From a checkpoint of a small transformer trained on Wikipedia: rotary positions.
Each number is 128 + 32 x the weight over its row's rms, rounded and kept within 0 to 255. Layers, rows and columns count from 0. The size above them is the row's rms in percent of the matrix's.

# layer 4 attention value, 768x768, rms 0.0175, rows 546-609, columns 480-527
size [125 124 125 128 119 111 129 120 126 118 124 126 120 125 124 130 122 123 119 129 127 123 123 126 120 124 118 129 122 132 106 111 114 111 117 110 111 117 112 116 111 113 111 112 115 118 116 115 108 119 112 114 116 111 118 110 120 116 118 115 113 114 116 108]
[[157 142 134  69 128 149 104 155 178 126 125 202 138 123 102 139 177 104 156 132 167 118  51 156 138 190 206  81 152 138  96 172  80  68 104  75 149 108 130 100 147  65 150 143 144 120 136 129]
 [130 125  92 119  36 149 130 172 141 139  95  51 129  87 106 155 172  71 108 105 149  78 104 129 176 123 124  92 100 151 199 136 128 188 164 166 126 189 133 147 165 110 121  79 123 157  99 167]
 [110  60 115 114 139 112  74  59 160 110 119 103 148 144  82 145 118 170 104 210 110  94 148 121 121 153 100 162 141 200 113  98 156 119 131 128 138 141 123 125 120 139 164 151  77 105 114 158]
 [115  87 121 122  87  96 108 206 100 118 187  97 169 114  72  62 149  71  93 101 160 153 147 134 114  83 166 116  88 117 183 112 160 144 129 169 120  97 156 126 155 125 143 166  84 158 175 139]
 [ 99  89 181  93  88 166 130  72 138  91  71  91 157  51 154 109 132  98 143 130 116 148 130 132 193 180 148 101 130 167 196 119 112 162  97 164 130 160  95 194 152  92 141  87 160 122  87 121]
 [ 77 157 117 111 145 147 133  57 212 151 129 129 151  94 122 182 160  77 134 135  90  81 105 189 125 157  88 143 107  54 160 136 167 120 115 114 174 102 139 104 115 175 121 128 145 115 103 146]
 [116 232 127 100  99 173  77  89 156 108 114 123 149 117 155 151 144 161 180 160  81 114  90 160  54 128  96  72 164 170 152 112  77 106 154 162 188 157 113 127 116 139  97 124 156 134  71 155]
 [ 85 166 169 173 149 132 166 183 108 144 102 109 119 140 160 185 140 120  90 120 158 172 141 135  90 143 130 141 129 139 134 115 106 122  48 136 139 101 119  94 133 101 121 136 153 125 143  47]
 [141 114 147 121 122 104  74 151 198  76 119  67 101  92 105 158 135  94 144 125 187 147 100  88 179 135 135 112 164  82 130 136 192 102 130  64 119  53 162 129 112 158 136 132  97 141 114 181]
 [101 150 247 130 182 150 161 105 138 111 128 119 152 136 108 138 159 133 124 143  89 117 119 183  89 100 103 182 147 108 183 135  88 101 141 133 177  89 100 138 183 142 126  69 175  86 106 151]
 [103 140 124 153 126 120 129 124  86 142 100 174 163  61  79 135 120  47 144 125 140  92 139  82 162 103 117 130  78  82 125 106 109 177 136 127 117 172 159  95  92 161 149 176 144 107 148 192]
 [107 138  42 151 145 107 111 125 161 176 123 129 151 204 102  95  97 116 169  79  99 118 121 149 156 171 109  71 135  55 147 100 121 107 146 129 172 116 141 174 147 136 156 106 128 113 168  87]
 [102 159 200 143 180 151 103 182  36 155 121 130  65 157 151  88 169 140  93 106  85 118 161 147 127 140 131 112 137 120 106 125 141 137 138  69  91 138 152 167 127 180 115 143 135 148 132 117]
 [145 100 108 152 117 100 152 103 150 110 118 162 131 111 146 179 118 107 120  85 135 116 178 179 133 159 188 116 170  79 130 134 147 114  80 126 149 132 140 129  85 142  86 136 156 220  93 183]
 [ 71 100  78  82 123  61  85 156  83 127 112  85 132 123 159 148  90 130 106 120 127  94 100 145 132 153 164 124  58 153 151 155  79 110 130 148 109 169 227 103  99 159 156 127 104  84 160 172]
 [112 167 100 138  96 138 155 140 119 173 111 136 112 142 131  74 161 117 162 128 129 102 142  80 190 164 161 105 107 115 125 133 171 111 117 131 179  80 166 148 180 182  56  93 128 124 117  73]
 [178 143 136 163  52 120 168  69 110 147 135  96 126  85  53 148 138 107  76 118 186 145 137 132  66 133 132 108 111 123 128 106 101 111 142 119 165  89  94 154 127 149  62  96 128 147 129  80]
 [108  91 133 164 140  93 110 148 151  99 111 114 158 131 115 144 199 138 127  84 146 157 168 126 106 149  90 112 123 111 163 162 113 199 150 143 134  84 113 129 171 133 115 139 172 201  90 116]
 [161 143 129 128 154  71 154 124 145 116 114 137 193  58 146 126 119 161 145 100 160 139 162 151 150 113 180  95  93  91 145 164 177 137  83 118 197 118 156  56 115 179 164  92 119 108 111 133]
 [131 136 136 138  86 140 101 150 123 138 123 144  88 140 178 136 144 122 132 135  93 225 121 140 100 199 160 134 126 187 163 128 135 193  43 128 121 142  86 167 148 152 142 129 126 119  89 133]
 [173  90  85 105 167 130 121 116 113 123 105  44 203 135  96 137  89 133  95 185 129 155 170 167  99 109  88 183  98 137 117 104 159 175 121  64  72 144 146 115 186 137  93  68  84 150 154  62]
 [144 134  82 184 162  60 173 114 124 129 118 121 151 154 157 116 155 143 128 110 120 129 130  58  89 169 133 150  68 228  78 131 110 145 167 156 125 186 112 133 133 134 115 110 165 125 153 145]
 [123 132 130 101 166  63 154 163  84 121 127 170 149  85 149 125 164 123 198 120 100 108 135  86 126 168 154 167 147 125 146  97 157 113 127 153 102  95 155 198 141 117 173  64 151  96 131 145]
 [114 115  84 138 151 132 194  94 103  80  66  93 149 109 171 104  96 135 118 103 109 144 155 131 136 108 136 130 118  53  97 117 108 131 147 189 115 154 175 113 127  81 113 179  76 144 152 107]
 [167 111 132 141 149  91 182 100 160 152 135 141  98  95 114  97 185  86 156 123 104 156 110 115  98 110 176 183 129 156 157 125 153  72 113 101 117  90 162 135  73 129 148 104  88 143  61 158]
 [138  94 127 170  98 109 188 155 137 122 109 184 137 174 134  60 119 146 172 105 122 133  56 117 172 165 125 140  99 122 116 110 126 125 161 156 132 159 139 106  79 132 156 131 144 138 147 158]
 [136  79 107  87 158 126 113  82 114  96  88  89 167 114 136 142 122 104  85 115  75 174  87  80 150 116  83 111 120 164 147  77 136 112 167 130 197 111 107 134 115 140 141 125 124 116 128 144]
 [163 133 154  93 167 185 105 139 100 189 107 151 103 105 118 129 103 152 141  55 178  71 133  90 167 131  72 151 140 126 121 123 133 107 145 155  53 108 118 167 131 153  84 150 173  64 177 131]
 [139 158 193 123 114 103 111 127  78 152 164 132 113 149 120 175  77 115  99 107 118 160 140 116  91 127 159  91 126 133 141 165 183 148  87 143  74  86 143 134 116 196 108 103 173 138 131 110]
 [121 130 161 139 108 105 189 167 197 120  81 107 106 143 136  64 139 140 144 118 128 144 132 131 124 110  91  90 110 111 121 124 139 121 182  99 147 131 145 120 172 150  96 130 109 137  62  94]
 [140 150 128 189 150 114 121 107 142 214 107 105 120  96  99  75 135 110 120 129 113 134 175 100 183 147 185 133 132 118 108  76 145 105 143 132 144 151 129 113 126 129 156 166 154 133 103 149]
 [105 188 126  80 128 122 166 124  74 157 126  94 130 143 144 135 191 134 153 169 118 137 125 144 111 129 141 113 101 105 119 110 152  70 156 110 103 128 130 101  84  96 118  87 118 164 165  92]
 [202 128 127 151 169  95 140 127 152 157 131 126 102 182 118 103 137 100  87  86 139 135 110 175 157 183 140 152 162 117 107 224 164 142 142 176 194 142 183  67 171 157 138 178 168 139 139 194]
 [105 161  91 137 139 160 197 114 185 123 128  30 114 104 123 133 109 197 132 212 181  97 148 145 138 124 122  96 122 154 131 140 137 131 141  78 134 154 132 100 135 150 125 147  97  96 127  89]
 [158 141  83 119 136 180 171 152 155 130 153 130 167 126 106 120 135 108  96  81 183 189 167 136 165 142 167 115 137 183 198 123 165 153 151  98  93 131 103 140 161 135 232 148 145 138 162 131]
 [134 124  96 173 117 124 138 108 147 133  99  79 112 208 142  94  95 143 106 146 117 118 169 139 157 101 126 189 125 132 142 196 117 106 161 160  97 126 190 118 100 102 102 118 124 182 123  77]
 [120 100 169 116  67 122 151 121 172 137 154 183 156 109 119 181 157  96 158 203 156 158 109 231 109 127 145 110 108  92 160 147 160 124 128 142 239 168 164  67 112  89 162 168 150 129 128 101]
 [120 155 150  95 123 186 138 139 113 117 199 142 176 156 161 135  38 153 110  97  83 185 131 142 134 132 171 114 118  73 129 149  88  95 143  61 115 161 127 113 143 113 121  96 142  74 136 141]
 [ 94 100  90  99 128 131 165  78  77 179 136 172 148 124 103 142  91 101 159 152 174 123 144 156  84 124 197 176 158  95  92 191  98 114 146  56 163 109 106  97 143  96 107 102 112 135  99 124]
 [123 164 161  79 104 145 103 124 156 170 192 107 143 118  89 138 142 143 150 117 131 152  97 107  97 154 160 106 166 144 126 204 122 132 158 124 146 102 136 113 143 113 113 145  79  79 153 145]
 [ 63  97 147 146 157 147 125 136 130 102 128 182 151 146 120  80 160 116 134 105 121 105  92 197 114 160  75 149 148 178 138 116 164 166 164 118  75 144 191 131  88  92 104 122  89 176 132 129]
 [186 176  93 124  90 126 133  47  99 149 120 115 114 109 192 142 119 105 170 103 141 149 166 126 150 161 103 174  91 154 155  92 140 203 133 142 189 135 159  89 111 118  52 149  88 138  90 108]
 [108  94 121  86 105 178 107 190 169 176 136 146 139 140 176  92  97  92 136  90 132 142 171 127 111 215 135  63 109 139 115 142 168  92 156  68 145 140 178 107 152 119 164 147  64 135 117 131]
 [161 152 122 136 109 127 100 107 171 103 135 131 174 135 115 173 119 125 105 108 151 135  91 160  87  65 135  59 151  80 161 176 165 124 158 127 143 129 172 122 209 174 150 128  54 167 155 115]
 [ 82 116  97 143 138 159 138 173 163 130 130 128 157  77 119 143  62  84 144  95 120 131 123  79 139  88 158 112 176  97  66 162 122 134 105 173 117 117 123 116  99 122 123 115 124  99 170 114]
 [181  99 122 178 137 149  96 109 135 124  79 128 109 130 154 123 168 141  63  86 122 115 151 117 161 151 126 130 106 154 165 164 114 161 196 103 110 112 131 157 124 181 160 150 186 105  60 185]
 [ 96  43 138 147 147 112 127  90 137 138 157 121 144 103 155 118  80  83 166 145 124 143 110 156 169 162 108 171  91  97 101 150  95  66  96 113 112 106  93  87 140 141 149 212 100 152  91  98]
 [120  64 148 134 136 149 135 143 142 138 157 133 110 180 115 155 104 139 123 111  88 177 140 112  84 136 118 149 146  92  84 182 121 122 156 183 169 107 173 130 165 118 134  99 106 123 141  78]
 [116 160 135 110  81 168 129 153 122 114  91  92  94 118 144 162 178 138  13 150 107 118 162 137 168 161 180 127 120 148 111 154 146 154 100 122 112 107 108 160 145 103 177  89 204 112 125  76]
 [ 95  59 172 182 152 103 103  95 121 115 161 111  85  80 140  98 116 173 152  93 100 118 139 161 129 152 110 123 113 152 148 110 160  59  82 113 177 120 132 115 153  76 137 182 135 122 176 119]
 [ 96 101 147 177 143 127 173 151 110 124 140 140 143 136 186 145 158 154  73 193 183 161 134 156 180 152 138 143 207 161 174 172 126 160 149 112 104 151  61 139  78  95  92 105 128  79 138 164]
 [153 121 149 172 161 118 112 171 133  75 188  95 177  90 159 157 164  95  93 140 152 109 106  83 133 112 156 147 121  99 128 120 118 135 128 103 160  86  88  53 150 137 109 132 102 146 131 118]
 [116 123  40 117  74 114 129 126 168 112 104 151 110 109 104 125 160 202 179 109 110 144  97  52 141 107 164 139 127 115 144  95 132 101 106  79 110 120 147 148 115 118  79 144 112 123  86 103]
 [ 81  63 161 176 147 139 120  93 174 127 124 155 131 146 183 151 132 179 126 147 145 165  93 157 144 158  63 180 103 116 136 115 146 178 158 152 138 152 183 193 196 186  83 158 114 163 154 146]
 [161 159  40 127 162 115 122  94 106 128 109 127 182 179 155 145 105 142 111 152 164 117 201  37 151 114 124 129 130 128  74  75 155 120 108  77 103  98 142 166 119 112  82 127 159 127 134  90]
 [137 119  75 189 169 155 162 136 138 125 152 131 167  95 108  63 145 135 150 128  58 133 120  90 108 115 105 111 156 182 134  79 127 113 184 137 100  73 125 102 121 142 119 157 116 122 175  25]
 [134 142 118 122 143 166  56 177 127 108 166 144  74 101 141 110  97 200 149 136 123 171 115  60 128 141 117 180  97 112  88 135 128 145  67  96 136  74 108 129 135 134 197 134 120  94 126  72]
 [118  76 102 140 150 148 185 120 147 127  51  16 101 112 123 136 127  90 147 138  55 150 118 141  67 112 149 135 134 136 107 123 107 129 111 143 129  93 182 168 149 121 141 124  52 126  52 117]
 [163 145 133 104 151 127 127 130  62 122 158 128 116 134 159 123  95 186 150 162 104 128 113 155 129  89 182 120  79 150 129 143 141 110 108  87 150 142  65 105 138 109 110 115 123 148 128 132]
 [107  96 134  55 123 155 198 144  83 158 102 112 108 110 121 128 134 147  91 113 131 159  99 112  85 182 125 136  48 123  94 140 133 101 112  65 137  90 166 164 135 140 142 189  66 118 130 171]
 [172 163 123 154 163 116 167 145 134 103  92  98 117 114  79 134  94  81 153 197 146 131  81 180 127 146 159  49 123 146 101  84 149 110 112 109 111 100  99 155 110  96 188  92 147  90 168 104]
 [179 130 134 151 141  84  95 130 163 185 144 143 175 155 132 118 131 122  66 115  92 132 144  98 115 142 128 106 184 153 113 174 185 112 180  97 183 139 156 161 123 174 152 102 116  97 166 114]
 [ 62 123 120 117 153  73 106 192 128 163 111 113 148 124 142 140 183 136  89 103 151 162 127  83  78 118 154  71 142  79 103  94 153 163 129 151 125 166 132 150 158 156 126 126 148  57 119 132]
 [155 141 146 139 127 170 127 154  74 105  79  93 129 137 112 115 134 178 173  81 130 117 106 149 150 157 146  31 105 125 120 111 126 159 107 141 122 180  90 133 115 123 138 218 124 142 125 146]]